{"num_hidden_layers": 15, "hidden_size": 96, "num_attention_heads": 3, "num_key_value_heads": 3, "head_dim": 32, "intermediate_size": 384, "vocab_size": 2048, "hidden_act": "tanh_gelu", "norm": "layernorm", "norm_place": "pre", "norm_eps": 1e-05, "positions": "learned", "qk_norm": true, "attn_scale": 0.177, "bias": "all", "tie_word_embeddings": true, "parallel_block": false, "init": "normal", "init_std_qkv": 0.051, "init_std_o": 0.00931, "init_std_up": 0.051, "init_std_down": 0.00931, "optimizer": "muon_variant", "learning_rate": 0.00452, "lr_mult_o": 2.0, "lr_head": 0.00638, "warmup_steps": 62, "schedule": "cos", "final_lr_fraction": 0.0, "batch_tokens": [8192, 16384, 24576], "max_seq_len": 128, "doc_mask": true, "train_tokens": 114300000, "max_steps": 7663, "dataset": "wikipedia_en"}
Each number is 128 + 32 x the weight over its row's rms, rounded and kept within 0 to 255. Layers, rows and columns count from 0. The size above them is the row's rms in percent of the matrix's.

# layer 4 MLP up, 384x96, rms 0.131, rows 71-77, columns 0-95
size [100 112  94 114 103  97  98]
[[ 49 139 136 126 117 137 132 151 137 180 134 155 158 132  87 148  60 121 140 175 169 137 106 187  99 139  67  69 185 166 127 137 155 170  89  83 134 121 147  90  94 155  75 104 125 112 172 117 138 126  90 144 128  94 114  88  98 123 128 111 104 127 105 200 142 125  96 148 147 112 147 124  97 129 136 174 128 105 132 181 126 139 179  63 191 170 175 123  91 126  91 117 144 174 169 116]
 [133 116 166 145 119 133  96 131 121 150  91  93 135 124 145  96 180 114  86 118 101 131  94 134 210 161  98 123 105 186 110  97 117 134 149 152 140  86 173 155 137 143  99 200 138 123 188 102 145 140 142 144 108  97 121 177 112 181  95 114 104 107 115 154  63 233 130  96  34 131  96 157 130 116  96 134 131  78 136 103 183 152 153 123 150  79 126  93 138  96 133 113  94 133 144 132]
 [130 127 160 151 159 103 112 152 106 132 125  94 142 136  64 170 147 146 144 189 149 134 166  81 163  71 146 120 125 104 113  95  78  87  94 100 128 161 170 143 176 140 136  72 186  72 152 165 149 147 164  88 120 127 144 141  86 156 162  98 157 160 133 107 133 155 150 109 104 125 118 117  95 133 118 133 126 142  86 162 135 122 100  74  53  69 211 130 132 121 128 122 127 190 126 205]
 [120 135 145 151  89  46 176 161 118 183 133 114 179  86 122 150 186 140 159 124 129 148 155 105 124 115 110 118 166 125 139 111 183 148 102  72 102 141 188 100 136 131 181 186 162 128  87 104 115 145  80 126 156 125 104 182  55 115 177 141  81  90 111 119 161 162  99 112  72 111 133 105 119 148 131 105 101 112 134 173 133 137  89 124 125  55 105 150 159  66 146 102 110 161 154 140]
 [114 122  85  34  71 104 108 175 107  72 131 116  88 144 145 153 142 132  99 138 100 142 138 119 157 105 153 113 187 131 195 149 142 126 127 109  79  97 114 153 120 104 131 126 194 179 117  79 152 139 171 125 105 144 147 190  94 126 195 159 106 114  79 117 132 153 174 104  75 162 133 125 101 113 134 187  95 147 153 113  80 183 154 141 127 137 118 108 146 192  84 131 111 128 165 110]
 [142 163 122 126 112  98 120  89 130  95 117  94 175 131 159 145 120 109 126 155  67 126 138 112 191 116  80 139 128 129  78 120  86 174 136  98 163 139 118 107 125 152 104 122  78  87 148 105 130 149 160 141 176  89  75 157 121 171 138 183 168 103 116 139  79 128 154 132 145 131  69 215 218 184  86  91 161 189 133 146 130 169 142 114  94  91 112  82 117 117 123  96 138  92 149 115]
 [142 121 112 182 120  99 106 135 136 117 125 148 169 144  42  89 197 140 146 128 157 201 107 116 157  86 128 136 154 180  68  87 146 110  66 149 152 116 157  89  95 146 133 114 116 149 198 139 122  76  79 157 136 121 159 131 150 137 131 119 127 138 131 107 128  93 101  75 108 114 111  86 209 137 143  94 113 114 104 155 174 144 154 133  61 121  99 123 134 153 149 120 117 114 217 120]]
# layer 4 MLP down (transposed), 384x96, rms 0.117, rows 71-77, columns 0-95
size [100 106  91 121 108  83  96]
[[144 109 144 131  72 131 148 165 130 105 165 139  31  84 164 158 166  90 139 149 125 142 148 160 115 157 198  95 120 100  98  88 163 132  87 132 140 177 102 151 108 127 144 168 163  98 151  99  93  85  91 216  91  98  99 158 144 131 133  91 137 129 134 137 150 124  85 174 148 140 161 104 142 149 132 131 106 180 118 153 199 115 194 103  94 120 122  79 134  97 127  64 105 120 139 123]
 [101  66 114 197 158 143 138 139 157 115 168  98 146 109 128 139 135 131  92 138  85 157 158  95 155 140 187 173 118  81 153 174 121 112  65 163 116  65 146 128 181 137  82 180 131 115 145 198 105 147 107 148 110 133 170 122 111 134  73 136 162 113 156  86 139 116 146  73 101 147 107 131 138 123 107  92 102 212 129 121 127 121 166 127  82  77  89  73 132 157 109 142 112 167  92 161]
 [158 158 106 143 197 190 128 142  93 167 119 103  92  78  79 149 161 142 152 133  99 162 218 126 137 110  76 110 168 150 154 141 158 115  83  96 109 146 141 169 100 150 165 117  63 146 132 144 140 155  80 147 118 109 148 161  77 124 151 116 134 142 139 173  99 122 115 161 107 118 115 149 109 153 123 147 140 103  99 185 130 113 100  69 193  87  67  66 175 109 110 127  93 158 123 154]
 [112 122 124 148  88 107 108 146 149 167 112 117 113 154 137  99 141 126 123  98 138 201 160 153 225  96  28 144 132  99 143 112 156 152 131 149 110 132 197 100 109 145 178 155 141 162 144 125 103 131 161 132 100 154 111 160 121 131 100 122 142  59 132 135 163 150 103 101  84 131 205 117 143 183 134  76 142  83 142 105  89 133 110 161 107 117 153  67 150  68 108 146  81 121 100 102]
 [143 117 132 127  41 131 155 130 134 120  96 140  73  58 125 119 172 160 106 126 124 182 116 137 127 146 149  93 127 130 147 104 127 148 119 177  68  53 138 142  82 177 120 151 106 128 129 119 121 106 108 129  81 188 177 114 146 144 188 153 202 123  70  76 125 104 161 158 157 159 149 134 114 114 130 186 116 114  98 159  74 111 158 194 141 114 120 128  99 135 119 165  63 130 149 141]
 [ 67 126 140  91 121 195 155 127 105 143 136  74 109 153  74  99 144 182 162 152 103 152 125 204 108 132 174 106  87 101 126 139 122 142 143 178 132  91 148 104 114 135 139 111 156 166 108 134 133 108 113 127 105 108 134 111 134  98 102  44 203 108 161 126 103 164  71 130 148 118 155 160  71 134 121  92 111 126 114 158  64  99 150 146 201 158 182 185 129 156 115 112 108 138  95  96]
 [134 132 143 168 105 136  64 140 165  79 179 104 110 147 149 128  42  75  48 111 143 151 103 122 121 122 164 126 136 100 144 207 129 118 159 176 116 134  75 124 133 136 113  89 132 161 103  93 151 149  89 172  74  97 114 108 162  70  91 112 128 135 144 112 190 103 151 128 126 184 121 159  97  80 129 138 136 136 115 173 185 118  88 158 165 148 122 151 151 146 151 151 168 110 129  73]]